python train.py --d_mlp=256 --vocab_size=512 --norm_eps=1e-05 --final_lr_fraction=0.0 --seq_len=512 --steps=9587 --dataset="wikipedia_en"
Each number is 500 + 50 x the weight over its row's rms, rounded and kept within 0 to 999. Layers, rows and columns count from 0. Numbers have three digits each. The size before them is the row's rms in percent of the matrix's.

# up: layer 2 MLP up, 256x64, rms 0.247, rows 71-170, columns 0-63
# down: layer 2 MLP down (transposed), 256x64, rms 0.245, rows 71-170, columns 0-63
up71 106:549419522537505571489430498517460497495486537566568564639415478435577506516493480541382583454542466518507512539566468489484567488539527481456430495506514486488534538501378572435424517525484467
down71 105:464555495539556539557476433533655472384507558505445499497490446449508550476555539492444512486517424484512454522484443495566538559479515463472464477436486536396442480489581539546421587555548452
up72 110:483460511594590528466559552557576562491494543519503481555423604405621581502532442461538523481460497527475487532525516533462474500564490477500495402503606454554531511521430454524484595463482514
down72 112:558504515630554490489528509558418496526444415532494455457491487521503469435452499449490518549525496463516557476407524474506503600547604501566446552483446478458499466549468446522578525560367575
up73 093:514458459479453580486558501488540531538431585467436564472495454514530451517551510501535491452486467458340514428552448464545522393524457459530523512612489414530525490428440565454461486476459566
down73 094:476404524576487442519405496538533459472409492545545535561514477532460568498515460512484517450525471593428512514469669555438544458516445509486493520489431503475491535557530513634536479536484440
up74 097:492599528447506548502486507616579497514510544456503549455404427493420583410475543492479554547476454489518673496527514556532520526482451564469468430498506449457527517475509501459426511450547485
down74 092:492434566471514521447519440489409493512536482547470453535436466551470453606462513504525493475483417528502526482470469435529541446362601461530412573477500522440519517532504443556602513584433535
up75 101:453521438541563502541429465507507505525372513548484541533502542518450563444506433462418391463476494457420540546580493517515501509534480517502464550522548453507513471319457556549519426530528527
down75 098:532445544490480492450586405421528464559538471473529444471531506484573480475581467510518512564578548552560503411385521552436519579545465421493469601490544550480434479577491551565529518524492520
up76 100:492489518583559463474458495574535587433500543512544519519413447553607598491486506450506441508543578478486451502571469495392521512546484528583473524469548516555482573507536490484503506540562354
down76 106:489480473541500527484523530503615421506544442493538509474578500464470372543474492555544490447517588546586529540473459520456519536519465552458469481504379488501488441407551585554558562579517573
up77 108:494519492447558564500523530560653468572479579465489544487533524527622624529479511471503459551410475530456469519496521475411438490579501532480501473516471519555498494537538589513490555462517395
down77 111:470458465622525594468512414431479518541548491462499522504500434505572530572517451544472558444551511471428488447482388514539573431503602485473525510426491511525462450410461515424472415508523530
up78 101:499550465514502530450440465504524555500514489477590537632472485499496613497429443407480592542469648472534503574464542554479464422490441546460503494421451495456507474469477492510471538494494409
down78 096:483480450502504454500522504522489558512480476526359558537584466461485475466428383454573477459496438510468445467475403529514543576492530517548534552630573540415560549472492490538497522552538568
up79 095:517414499584472556469522538492490514511477528527509559538534489502520607425613600481463617423488474457462562500467546542458418494470488538502381470450581462490536481482460564414464481525520484
down79 089:535423398441511438501540605516565454447486497593539564516449566538509496510540465543437453405429470529535503571468459525500472451548506498558485622511571431505535445537484477500484472516510393
up80 108:512497428478573460531526497563531578548500508530452534495513543554452538391626570494497495485419535517418584465505543497479455468508448486499514452507628507544523478530512537397468532566550397
down80 110:546559512531446574441489499482567417481427558524491513411540482446531558468454483465548461451612478547517421547502450613538490472515458485521524476390490527527446446472428628526521497480542463
up81 106:478461447428469495498482591560535551500472544515524515504559408575458481411569544475522526474495421478496457572582483508471433445459462478451441471523426489546476561545384561496446521473558383
down81 101:589518451474490428543487507465498539526475394518532494528499474514499499572405468503568406504530550546467520494424509557479564467523436450557547547501572598482565439422544521499479625595483467
up82 102:418480596544572561482446506505568482517483540489495579669483493535458538498414477481567502532490557490417551510530366490489506530539553437503476494587503461541522513476532530402505494513546474
down82 112:495515539438476459521464410524458500489479618494496447506484496484544449465571433433449526515528510488491503547530469435464557580483465379414464566582606487436604446526487528441575505454484510
up83 092:495419491543553572500429502540606490472479541515507535458471501555543450487494502480506458538502589431510449457515582458503515408493481456485378449610546457574567422458504460536551595459474459
down83 096:471554538447507471545565558474526390436579528574487443463549383446478485531485493524494591496492495357401556445480490472591504505479543459477489505527474480500396498561525494425484512500507444
up84 100:477494445536557550433462527606576501526477524468496591525495471490485484547602575539502436533454486500512566552520531524454601502461452405503521482531474481459462559467495503358429520466385508
down84 096:398493548490490543520551446543489526563519489439567448456448464419519453491468486480550548425410439525540513443450537567457512520453527535405484489490555644510440472538527445605473510492585516
up85 096:462433471402541544480455533561611562576454581464455473434533618427498495501595460594482527500463480515503482555508562578523487493494404495498507524522532439495530513386493560481471511465463501
down85 100:514545447472426499457538424456510545481529532542537410437457480441494580429508550478505559421458448451439493496473483461519555442471527493396445432464578454469532507460507468444375437413473555
up86 088:491451572547550567459391502515494566535445485589560586560420467476514497500492469497479461494455492371375447474556527449458515437564527461548520554548521503538510525547476516580498565435472477
down86 088:544504476538488467484606450479482513555579510459571502443582569534514472490515554563441556491500556432557522422487490597463523560440447482377522505502427468456493427497489425525549504603525567
up87 101:538482399511524625522447488507541559504497548468505577434522495490432557500533420526475524454493433428506562405477514480368402524584457567492538469481491473509558450464495475470446536568556481
down87 103:470543489407501624509519517539531516524448455540591523549555505482505517551432598516559466527473510459543504627490515469608527466459454548459508581456425429544502551471508472418564526493436465
up88 104:478527430530562606508474474516491556455500517506540454543522490531521556503402447527472615481505459436441534485546489502472482479546380454516434502475582443505470568385394572434514536502523447
down88 103:610508440533489459530484461540395417496510595617555565480460500483490503461578545550554483457550541509499479488605503512566447491592479459515548491478592486533549461468475590555528475530486559
up89 105:490553432512517484475393468456473552517432469491503507538477587435430546489538450503427452494520470544543508493495367532424445514575505544454556428471542441522463439515435504363466466529425503
down89 103:538530446491475461395466479590466470516415480462429484382491472479444461550497493552471518446521485430502457454558439464388499549394391546548552492506542516536474511497472484508433554443564553
up90 098:396552463643461575512507482491520532509430510536502494538464559439519563459522458436480398442533436518435445536519540572551426488529475516430438534445557492557499532523492527409510538495454413
down90 096:494472485539481520572434513498570504537537483453593513567562439559569472509471446459532472497478443514426515418576542509515482338586423573516492509527543420491518577473507487430569470456530499
up91 105:517440525506517541492373572494532497489498612543540524574541523552478556387518431537478493492584553515514533492594572454518565476520471447453446495540549480562559540479554604542450546550460477
down91 114:459454487550499432470540510475387535531428502481481458465470560483523483434530526544605501514530417473493404482537359501485513560584545550570475419523439565497466556552524452489541404504472506
up92 104:512494447520524481533426469493533504530560554499576568553516512477484489547492506548469478570471516505445524368517565573516492362515397615463536491526554438527609481497463486523453500445423452
down92 115:472507512394500450422530498464598482522502496513500511446488398492508457448506463622475512499576478466531495426464535512436416567496531454552477397566487427547413560504552584513467558461444491
up93 097:492412453552481484557460575564509579469495521515554471557468465556523521466539527420476517540498560424494567505543485446380522514425510450466423470548474418553518626456531599464531470544470529
down93 099:485474534584554430584511498509479435479528563503493467490448492526587504486474512578549429539417556423414489504422574461503541449587542490443430490472587547495486570566497502471479559387469480
up94 090:462522539521567536383550493535496563459477624493568471664506483510498529569495411461514527529470552585484469452501469521489448425534509540577466497471556489502591474488477504449467475429454546
down94 095:541548489576470484440540461560493483492422548396538511474599519558548481403538502467542468423384442437531589491412502464472445489508448506424551499538505452450498495398542449491540498535521541
up95 110:384503433522514546518502616513468526546499470531517587626478499532526586444504552501460421488518508541430527594524473441478500462519457527380503476466548530572506552468455601467485463537496457
down95 106:535499526625491517449425490419448441561508569552530468411457524493435458485466554436502502516383511461482448491438521569526502519405476441510493553586402407559476509487454505477540494556493468
up96 098:418507505460502504429491431447606512457514569483596514470516420464407518345473481452536493478434475500501569533477472433452537422454427492508485501594542459585495512460541498439476469480468505
down96 095:536470489565493477487463535459488582523490490554537475540554497504601489520433486502576527529565562478502458461528495446501423505425413581441590448517516500490524473421554496650515542367501515
up97 104:560403559487545469473389568510526489583538476606528525524521510434551478505516470505449484456476605498414579528521521543471526470499491512360480515532489493521500545475502561432378516515441451
down97 100:471516467459516482460525534452502517416493518470555598569502578551472466428507552457539497554480352516519483527568547501502418497447491495421557491460464462486383411521502471498548444536453612
up98 104:507563448521533502507484588413577461483413487469529423520543441584495486475469479492587471513427449528417537463479462456495465430537409527510489456536562496553589469449411612439481514542478458
down98 111:517481548531455470534483436527460603466582547536534553621463507565525592576512514527469497471615463511524496526561462456484453496448597608508508439507502554499540547554589485465566518456509452
up99 092:474496548473551389450395503538510563450545510580434496474496476469532473414420470434483506441387550534454545490515429468469493422540484484484496530518508484460583498530546498457371554515517407
down99 089:543511417520510443560524570460492487456511393551436515487407504521547561534558565507535518442539485501406492528489501435563495561476487407489485544479604453392466513458539629532540455476484481
up100 110:517555448550546492501434487540600536567465582492594530561440542496468514429590479482462533533601615489493518555481402510511487435510479614479487409488480477496469534412531470462499474520495551
down100 114:514483416494450489494534574454479439568478563435517477589553483549544474588485526506525543516496578495577546498431540529463478544445571604505465471537545501485421511489611449501479633455474558
up101 092:408486519559549530451502527485509519603514479497509483510451473496511504503550480475433509494455498407450544550488461524454488376525457484591395504549414476440498531420496486527408426451376436
down101 093:434413481506500536573538509383535510542459529411473490448521522501443519428341534449502355511511516527497485502435514495475512521578533458518477476410527451505463483541509492419522580487516445
up102 092:467387500525417620497463501519536547492489560483529583458502410455464500563515577522421549468491528472445546550543537404454512493517500467506387578483611509537499489488467514453437493509515413
down102 091:527592515498520376549567497504577494454529531512555462528489594461500423518495394522547551509472445496468511540505494578601582527463524433474482505464385494508493589533615493499511514536551498
up103 104:498446520570555464565421503524513623535478536452420537467392471541565474505513458485489569493509514423511589433503394532532561480474480476510464466617560397565528472506515521462503523528534454
down103 104:460474454522569481580465423493449556470513506437575475522461466574486500374486554550541512413528426506481444459510485428493540597534593476492490513414549540494554534568521389557536497501466547
up104 108:466532543426592527498440557469515558514441536478517537513459415462615438520559513486501468530498495503489503478608540523400449450453449611442395465528564461518435461565447489461496517470561490
down104 115:612457393483501483493547510503507516463467536495512519565472427427512533470475451525563460562504477579452504581381563525506489443486350528518573523564520512585428479486438517496534503433480513
up105 111:506541403481565477428467523497517603479543506599646565510544418537618431469473499519532515522505494567483563522472470494479448474516446517517564506540459485583590493467428498507448529452522458
down105 109:581486553492510430455483383599488538500552464501525429529427599545448440443481549514572551471551475434490437528564526511475504480440560425595571522555500526453496480530507444451470457492463580
up106 097:438534516476460558531494460609509553493439545498469506495540586473520489500451514405506509555415454563514455460583466440392512517524515553458453482513549487603516440466454461523456541453587376
down106 093:488562418472524457497478431378403475469482485558486579510527540520510595484539468554555444447470467533600486442471465464533496564546605556484503497508515565441458511607430476476430472554489482
up107 101:484585522557530578466429524587512572489465503432449540615524489462520500379527521513520560527514500420483525470544533434545425508466463535542440463564516485492551443421470615491480526473504407
down107 103:445449454451396458496357535480530554417566562522496476632512490522560544432505443486548525461508463500458498487517550448547517438423463480599531489529482435541524547537479420536505550471472465
up108 088:500508442586576482548503493550529538566410562574533523532523505563574584541546443467456489506455491546462544465511515483528518427416453484445574457473406433593409461509544517468476405470538477
down108 084:513509557420481456481441618425483492464522523539476504495494468492487559483506588526593486420600525541553523536464504544538412451568577443511456495415460598481513560527541461460554584475565476
up109 115:524553513521602547546374592523527532531475545519527479514513450582490480511514557565499528468533449499452561531525526415431430551429453518476436438494546447610555496527432578458458563483475448
down109 126:367440511551522505469571463411410510462573533537495545509437528544572466495462473431533483472466516543573540484573519520542492482583466551498560478525479490607433551567519533493494520427616491
up110 102:411565537492544555540575587434512585557525516480566525519532558509581556549517512434468527499452537426531510462538446486478488386449488610469481434548518476473447614507519513524437541458493554
down110 106:496522398476466455529510479518510507518560517521503429451448498463490518586496443498464473530536497534532406445610625444456487489475469378499531564514516503481398380485438466580517469474433489
up111 093:436523450474577539450403474456603466476449500538481561534419466444526547557477423458411405539528510565467452577542458553534486426494489581496517484509510401566523504559431509537483476557468515
down111 102:478497523530540488446441443523518497445521475488424518445546428581474458519626471463556474454490442568520401413465451458468401512581462417474503511469545469508518477421470478590568462494452570
up112 106:491500484540517465491529486539553572478448508490477506463474604503630511510507479508492460512536390476438466508491480466468489431543490569541554479646502506583525509488353489477402466433539558
down112 094:508527535498523403558487493457500505539469495514500483617536470417439527506496464523432537443506587508463527517489550515498500561541562525583459550523588497386526483609581581585477523423481428
up113 105:485453461484521557525483585522567552472504603475585519499544532454419499485491534533503494520420517632384569451492526464514513498529438589478486524516528492483595482383526541555459515454569448
down113 105:540573493532482468471483555484457437536452507382540482559602430476496561535456509503516532534549516504482493500525464506377425447598532466451524474576450564551473505623544481473549434556437488
up114 107:428483514503602529498430570536537516456522565532521474487501418531630504454482560459477473451504521471458505502602405473487427434553444484460463493572572537484452468413442442411486548504490450
down114 106:541534528489511492465472525605454470527487510521469514477493517566590555387466471582444438495566498480554486443548456423497485496548471456479384536537544583499614418453458515531539475456577428
up115 102:407525511485565503534510572468477572559506594523537461586517548466528526480409440570492492538544496499435553532489506525385528434612428428525392532505500497554487449486442442456459500461466543
down115 099:570455501462452494443425562603528372499504560462481502405494489532463497568545558434544450492517529509522502551517499475470481537444437511551501520436464421482621487404402581489535532514491490
up116 094:514476401578546548478448444380521553506525450527625568530500509574460489486530547502418554486485564531454555524534462448470469548456485499506425490490499481493543513467463436428376545534432439
down116 092:494448455569480556485569493665514475445424490490479565515498444387539413437488429506543495533502418475496469488454511562517550492493469485514523472498441419443487463501535543481572399489595499
up117 099:446457470480449599437407569485448526526412529646535487518534531461465468548500561442386453460489558448422532485510520582460499488575487534525483447489515407516520517512460471493434491441481453
down117 102:496498491563497547470474391475642511430500524456526502409440584588502602520458501535492532482543520529539518545529540441464558496505428455538571399493546462519510497518626482530519454526522555
up118 102:381412453560551475542418511493531509503537515427441441516440513496595523453518452449500474574458429536493480433526463494459508489538440445482446564597545493476527410460404560420499516460532462
down118 103:509536462508469561538439496501437550543500511407423590384550444450594480499494548616439464540553507461511424487560555513465452531476557424471514615439536493474462497513488456472559537485536531
up119 090:443498457596493469492496543533495456507509584517533568486505566550572505396538467535398493459565522484416467441501507500525483485590470546473480450594446485506505459523563629513429559500549405
down119 092:515463448485493441534424517545498485475460456388420481535593537467533529546437522588492505560456548439462568540469536573514624616498448481464491483460404482519541504486475483589486470524426515
up120 102:380519444555544535481484556410523513464449546429518500488441439534568552543496512472495449504420567491538541527413489553452488457446498557491432411549532499574471546426516532476497468577410590
down120 111:527552509478519455516508394437491540492530439468548413588511536481440457529505419545603572454542479527492424533577502460514495489559434404479498541491480544530539503452501613399463464423537460
up121 112:475518490455592587525466574550537504580467467516492486591527522449472533457489534590487511527466531456389533489626501499476458551516499497517509436478570476592553443517420544433524430506423419
down121 117:523477490473482597534523516379479471545543493448480520545435543594498523390463421532459547525470538442500527570587464541565457443519463522609420486595565503513494513511540499509537536424523437
up122 116:428392488522465500472450459605533559605478555491478489547425493450419441425498443442466552444441531540528505556509515501509475380483418472460413531517461483517557550445465482406474511493489484
down122 123:563442489468551488487476581422379519492565477454495480534505494406592490530479404473426472563459547438456557520446500534576504439530455478544572563397481494460481555448455502501518551537505582
up123 098:463512525457481526529372513558523625502553532506573578501528445482518505464575506583411526484469593492505546461462496602502445503527484440421525469521514463508528539513559591557475550498578424
down123 096:412501507441453453497507494489541551515482459472516508445556639547509588481402494562536509553531558491531505538508547463555448542421467459535509460430533425439391476531495501556471398429434503
up124 101:474446493498518460508422479496539564519492636448473615455528471427484465481464432506547496547544443481374491484593488547484384464497532534525497506542492374525579532541509520470463508480483435
down124 101:459481403482526474428471436428530393468517539577545601489507574474397489477421530481508451496516527484384565577440506533545562524492537477511527491539515476493434476577470523442474450600481485
up125 098:505440473482564464513458421491587525514521559565489566495505535497518572478495550520505549537543425536497582517578442603415533506530492502554534569626526464520568475539443531546448509410481398
down125 098:480482497469496468463507554519457442438508552475452427438481536535519498471392492440450503512494488467483546414457510481480542593563596551535584582523581460467486489480425528479360417584471503
up126 103:494523489485583488495495513461548616475449531571582447492531506537495531416444502482430477550456551433514464490556468605427517438518512495539521450495555512587548562578387485508503471544383529
down126 094:531451508486558517532454542460471482503489517531571478474572553655484489547515507536425549600414495615516448535512521515580474472484447465485516525551454530443483517425523450499463529562555370
up127 093:499534525523627476431412508533500562605529524549564516516462440406532499562467430541547579546527463515534494478487460562469529459517424568591465488603526494482550433464481481474417496467548449
down127 092:379530504538549477524428555495448468588505436580575514464536483495513600515521488522522548519538362523458493421464568529523516480412456506462420566483493430483424439508538426454535471508527514
up128 093:454539486555439480508443543439530527584524551504534520446487526577522534513447481534496453457432539462535529497551482485516457478653483512448492541522614471503431568506496632457491604427449465
down128 095:467593481492488422450549514585503459398471454457478504521437423487485419541588549500551534545454493545517449442499518478546479550438553493422517482418567562424482487534455537610550439561483467
up129 100:477427465503577462550388594465508497481499582529482476492503500493496501515485511516364571507440506459453504427430456437503466468559525489461509467559618391581505458454435493509435510436467520
down129 094:484495541464475442475523554456508436489510431495477419550537467544482491588531458489368474536497561551505566498543543521537405549520597526526567489433474442521443551556563497592558613468456495
up130 103:493456511451590553454381426483449586570400509519516471524531505546415501450476422469457538434483526461484559512446416485489503446560527560446535419492508456500538572430439510467489465486425437
down130 095:537509483515489470489543427484586489450516508514507518459460421491457451546481517562532503485529520496472459561354571419449439530515515537368369560495535569521476502521492493450615493425494518
up131 099:557506477546569434384476496525504549522422511445461443548523522545496521430511553512458572500528492474480496501495478466506548407568491565552418545515565517539504473424434598529464438530462351
down131 099:549442419504553544546571470505484422607493547514509488481424535452504485504523478578458475471492498528570492463437560551472483493448511440421533512444450538495455412427560476598636512420527484
up132 106:363486513612524501426456470515481617541464552517478501526538510498520510462489443548534561471383499522473537576493523553401524365549466552481459555493432478501527482534474546489466471481499573
down132 117:573509581455469585484383530533456477603550504456491572482576539480489600493516526489443550513524532521492569485475417429511438473457568472417497464538451455606521460495431447474511448548495461
up133 099:411447586545570590498489511609568591539491480451491530492542521504446505535425547404470502526501534475442533485548474565501615444579486561514434518599488461463560492511492507443469537450482531
down133 099:452517556485481455494502450453497488551592469538480554491468488487523425546457425458405516461477364540503536421558454459479440433460493457442487456508500543565415519433407478420579495576461491
up134 100:438443472528593627447447517488521590519475501418547451547536595444552518503504571580442515513504516614506546515513470512461510529504399533421479531539470526530527483589479455520486426426477494
down134 099:511371530498504519443504450508507500534510515492432443485500515556391494408482469364446544509491488444529443505499402472423516405517590522504532535418544577560520568498528494495563559467512529
up135 096:413441546588568513538339558550527557587440468460510495512499496524509439414486402482542555523495517505398513549568474493513456525590500448513478495578543480531551504560465487496472506474438514
down135 098:533527523525463485577432471393553474462529513474560484572461554510537468517488478424477462353509568636450508575473492527539491491545489547505455561490454579543438468474440501510581560540439485
up136 101:433582425469549507489419460507520527538424540455421429505468446562531519376643543507526424571484533537483506479495529476502536498491430495506464506477545455459502453477474578463455508369486471
down136 100:492474602468579516563374483579448559445570430463519547589536375495510486491455494540562502508477452526496485471441461568495523459532605511475561499490400457516491497537491444452581481509488501
up137 097:480536486460531537467410521412506556582510515430566517477516439546524508524580408418472537581511431584518458505441509472463528430576390520510449495591561486548476469448503496428562545496466467
down137 093:501476551495520373445461560520471507456547428495449474487461511485510435504393469494488556523480529463489452383571471434457473448521551460478548596609513485415451445518604548524462471445504517
up138 098:458523512602543556516490598528532578608522472513471462546567487532593501408479472580471534471536436546599496471512434582461448448535469476542452460522581476562539490507443460519450537477519424
down138 100:491425509497471521445518387536472451553418521486484445451626473463425495508492444505573502501463474517502460443582451456526458442463410446433480476429423548504438489587454454471538490512532402
up139 096:468417469565591548453473548531627561575576532474584563516493522437530487514484462487453459520438521535391490486577445435524469454485543559506526518414549474520514519437461428580509542505463530
down139 096:537458356481434439439692523544494523515458481512433551494490418545526500472494529455546508597513503492440537533448464524515513512466514481542445557541468445529541450509496443408552502483516451
up140 095:483570524473538454408379511496535549489456568523535489526535446524453508388452548512514388560517522582468531452501407547597529496553450505491532484477481457592503499515577513415416488516460483
down140 093:458543611532528428569542478538436511519368557492469474457520436542507503413546453552439497536507529503441537420525533416425493590493532516504482457516482412526583584560460543538478509481457538
up141 100:498613462436419562459451486479484630492492414545525538491485509514495539442512493492441484444419448482483502457488437522443472424581425543561461434478519518529489471445489446468395462448499399
down141 099:562484492402546509536446490546411468597553538445557500430519473527487484526438416465414472424565498453536504460442460441499444497495466530476472533468480539458526533485631613415506540498442478
up142 097:465403509488526549535511442480605502471477524528451465584462572526480598471470499442510462482572581543597573473532440448538555372481448458518453472502529437540516528492565541481480486458535404
down142 095:524524492445435528516531506504450529526499459573489543437494457501491420617483484458497486433524521443564594560538570418596473544462589336484406556479446526472497497502524487475508454507473517
up143 102:482536518587496580520529583481593525502454557436520507569556475539550606475610424523507579541496602579499585492501423502422419478516455554462475504528496557465551476478488487500459561509478502
down143 103:507547472508477528424491517430454526562476511468455499519462503520497474580455587506540398569412500554480409559492504548506468584439536509522527443437382519467460460572513426549415403544512532
up144 092:458555468524591570498513496559545505526490509509541499482516512496479469518474540455409551438378510516473497474513487501542491498557410543431465418528451470563455504483570402507347582491453411
down144 089:473515547420506502478523496463497507409490495548579531457464376482517394631479525551506505542546470526507527475502483525540511567521462509525486497471625410477515441605580531488428435484511431
up145 103:472561435582508458526469540537561579567472538498478493543479530431448498455480483497423507504510606485453570568545421455386472463429495439476557495557471529501588516561520446401506548538579501
down145 106:627488551532526428480517558520463467455550541528525453528536462488416448461500493500573514548478444463510480397449589521503589567473558440526553580464634447463516495558487492515571435490521507
up146 110:472495585503596593477439521539492591509465526411521513548414522551516533516432498405525442534506473509476603511628483569481549477593521481504490517579523495476447542532476591500470453566511502
down146 110:535457591515486527571555441494509505545487472622532466527561521422566462537457473525547457468538461513548479505437411529486480586419401499525504508483522498527476557510413466547592558377545504
up147 095:492554524502447564509487430449559594504418517362515563553568478518479548467482503460485571427467499456461483406504379473516567511495412534546494416516550449491412545477543489486457523479546508
down147 094:501453490535538478474531463509398455493521534449596537495451519531469447499502558436458576444529462483628511570421586455429492481465502443437459493505509484406404528496543503470588424482535580
up148 097:509580522474412524485411533428596518497453574551493448553481527509526525513546564488459579511530497553504548514597427475485541498516513597538461449547530527530486400490490452492390439540517385
down148 097:501540599581448447557478423412432553488551502505578503460509492513431504473465503528496498446422578453543523473467494454526429517545467420439550474425506578475490627473531587469432528531457513
up149 106:438493512532482426490526539543485554477513575474429547491530454492534514532490470546470435507453555473407523497527497576535478421525487586489476522495613483593503521430574558403560580506366463
down149 099:504573519493535549503586548447416614621460520498473457525506432481454417388515580564487555500492501528492453492412469524501495537538558482519588436518477542501532592523573460543474451524530524
up150 104:378523433505537441450477549578586584474496546523493538520499477481524482509536415511478415527504449458513582504473450467491463466546521570542448478486517544488480574424593449386446578487425464
down150 107:481480537444477425414587483556480476538521466476405540469381443554548418466474463552528528490457456454472433506480501401495525447499562502582458480520496487588522480428482626507506481433539449
up151 110:421482425507475574516483466510610477512462569527559545488500515465495549398581403525400495542512517552451511563499501427498428465447410517455476483425539494488511460444435484468424581565533467
down151 109:499583566558486466547461399450566568547474494508527448506497477453526509500520550551455478481499488587436522533587548498383510533508488507474485413460520524495406528558545511594460643492557463
up152 101:447534491496521612485443421455529607560505514524493527493459525516420517546549391503419453518502518435562584474484455463449503457543406493444473417491511475540429514395567550430508513542503469
down152 103:532444443446467518491522501549497414469478509569571567505427457527511497551481484537569458451520493483567504529530468542565462502497373509379485592450535487552634458474489597492432465481530457
up153 104:515475562487554545464390471491522535530524466444583535561421441523533531482572534426509488492479515591563444428569422514425548557469490611515517492601534476523490471432489538469471549407457483
down153 104:524511472405561514457370496505391460488561452455427489463516545525606512501540550464481504470555507510460555473521424493456538471416471510435474596574469448496454434545519554564419499544539533
up154 093:565425440501551548472510448472521493515415551418600568595513574521512600539557533515486449498524560490438472512519499535538489529520437637406481450422455447494485492552520564503500468494457545
down154 084:437569526466565451459430557493421415542482510538433509502559491521523456546487524406520449532459579458399514503573486433461475503506531552648472545469495531443555540498472450517456451437508582
up155 099:514453532518529547484507553473520547448441545441581426639552458513455493554533525468436499584517502542509461565484497430481417522505442489421404461534509489496557467552431615428467477564461500
down155 095:558456534478533533511336512616479491505552514486443560515432500528449495508500564528469534440475536548499560550491427425514554485408539482453532430485529503529472596561519453449497405523566558
up156 094:504567473525518470426469508498536510610497538481516479475436543518484554465592388497428474499472604416464472480459487558402577485572494535532496464533500448471590483555534465534405516443573561
down156 092:458506541489475549557591494555522469436523482427456495530505477594538468532422470468537579501500428501421538529528492546527493596540492491470499617466542536502536569488542599410571544410549430
up157 105:408493442507520479511474603472532460485489521491398568517544549491483541488423543405504383488417495495510572433505441506486483391600470485440544500484611536474543524476471495432455485550456492
down157 105:573479584496408449557453444541459449467613435492568503490558417448501444559483511562469532494581491588512531487477596518479513594394547475560436510523540487546541506520460517509481467573519488
up158 120:448481519577570542464477514432562508556469501510568565523410478481463533470454442443553498518484469473465582544570483592473411505594514516489525399572448462485597576454444488455448493482459435
down158 125:475523560493566505482501458488557456452566536400455535465383532488500508581447466502545461537471608487445494518528477546474478512587497489552392486580519451407468435456516548415478457586446515
up159 103:514592420537557429447462582544510547542472471492485509555447448558516489418511561522491556542475519534446547470525481529472470548525435448485468496552517422524511607502394608450465551546607468
down159 103:496429588560391504566475527454534523510452501623516561498421487442551475481415583466520551502415532476514571477462478547482538535467478516450497527580575472544405446458466477536508523399485508
up160 098:476440497441558514477493535543498531624432517420473504522461483464615578531390582496514529498451505449433558510598421590415477554518465467552487514558528446478476493456540481443511498508475442
down160 095:479491471466475464488607432426382375507449524466483457388423531469539536420503506456447580484533582525513457512494443429505525453454548487583479513485474483413540530508557477487447479446528526
up161 092:474416537463491528494493527576527528571441576490472555510475569555516566487496475480550486473489426521359537510500515549402483522596463513554508491510630422457462475442482547487480493486596585
down161 093:396552486504502483535571487477542466406507470545530481468511472414483553500549488511454614481483459547552557444449589487506573529514540456484547495417457542487467565559574463428386480583438518
up162 094:507619558446511456513468494477504587494474529498542423547463513494498520543452515591514468500467446454463531557584429521490522343442408549507531471529545469525417576519455486435488509489582432
down162 093:489459511567538551441414447444505382461523521554540587484522580500509516486467569458518508473508520569536483443475564446519649521473541581569602471504519610505457447520522481514472517492466471
up163 102:531468440545573644514473469458473543471491507446511525630492476502529527519485556494490573452469452506444542527506499471371469490533455538390581564562489489476520547506446601435465516491468450
down163 104:402563565540554442467508540439452516392438462540489435443498496497475491457603522452630494583512511544488499532529467488544551469499515538507435505506455498524421491475566422495409594483546548
up164 105:501515489473507485522441574505487519500435497542462450525449536552559546446465465418440581467483561404434551418518415599501489479569481544495513491542469432495439414419388518445420523512535536
down164 098:493544488494499541409467484532456474459522481545542487405487524451414600516559495387439519483557474535475442521412483476413474530445581472562571433509379426459489514455532507500453450461494442
up165 099:422440576510592448488506480505473483512493567537610530594479485447588520512562538517486557511503513551577555508493522500522568415554381621475472420517528469522529517449520499470471513467575441
down165 103:479481513526464486501471447504457509517544477519388451406493409458496429334388468503506496512507417503462528432553507484579565533466563557533518489521492438560524492532528559575422503446476478
up166 090:427543518415497536492571471413657456505413515522547597560488441465464618516522489508471442508484431440432465540555477466489500508547506519417473514476522496536569489488475542538441579471458503
down166 092:525504549609499461467497511468459532586542563517365460460515460415526523437519534478519552508603577502535512447445450603512520536477450497523474508404530531424481509501476390481503435498563550
up167 104:465440495531569587615474566463590530460492471484596505509568501556512535577546530494479460433529552392444532481600505521502496492501490541446474546536499488484496532466411604436484550510449420
down167 113:489530498560495444437491628600427467560530578501443504515456491522536519396459503399431470445429463594472535514489484496443486413551560584564460482504554551467519473466523460452505523442491511
up168 103:576522478472497531438462464537596550500396604436491540486462520483504485534489578510538533546468585500530495473487492604460428481556464413408402476545523499526505507462466551482409437470502404
down168 110:614514501509479475500506560483569530473636481484509518468509458472470485396495427501544428461497527422498514568481569439480487497498612537404515546534583433559537511491532493538471369472512523
up169 105:435480528549548518485473528430539566480477577475536563512515474567436474462490575516521403430403548515517475499578438483525529560500445466417424550555491458591556459451541524464534500452407409
down169 105:539560441561550551461485475542448568507501503599468575490601550453518517521501526441541576534498547512540542456565584546433546383464558470462622499484454521404445521478533476556516517512529497
up170 098:431454489512571488529509530501506503521493494471498455581446539427508586383528511408470577532502531421534520524546426547553507444539487504475519415580525438483649523402462482446459497457483518
down170 098:529469537537488525437538439424480496466503497478457375465463501538516517532521528567546536498411531483510526568501581650487492487542511482589465579420544499363473487499567506536559512520452442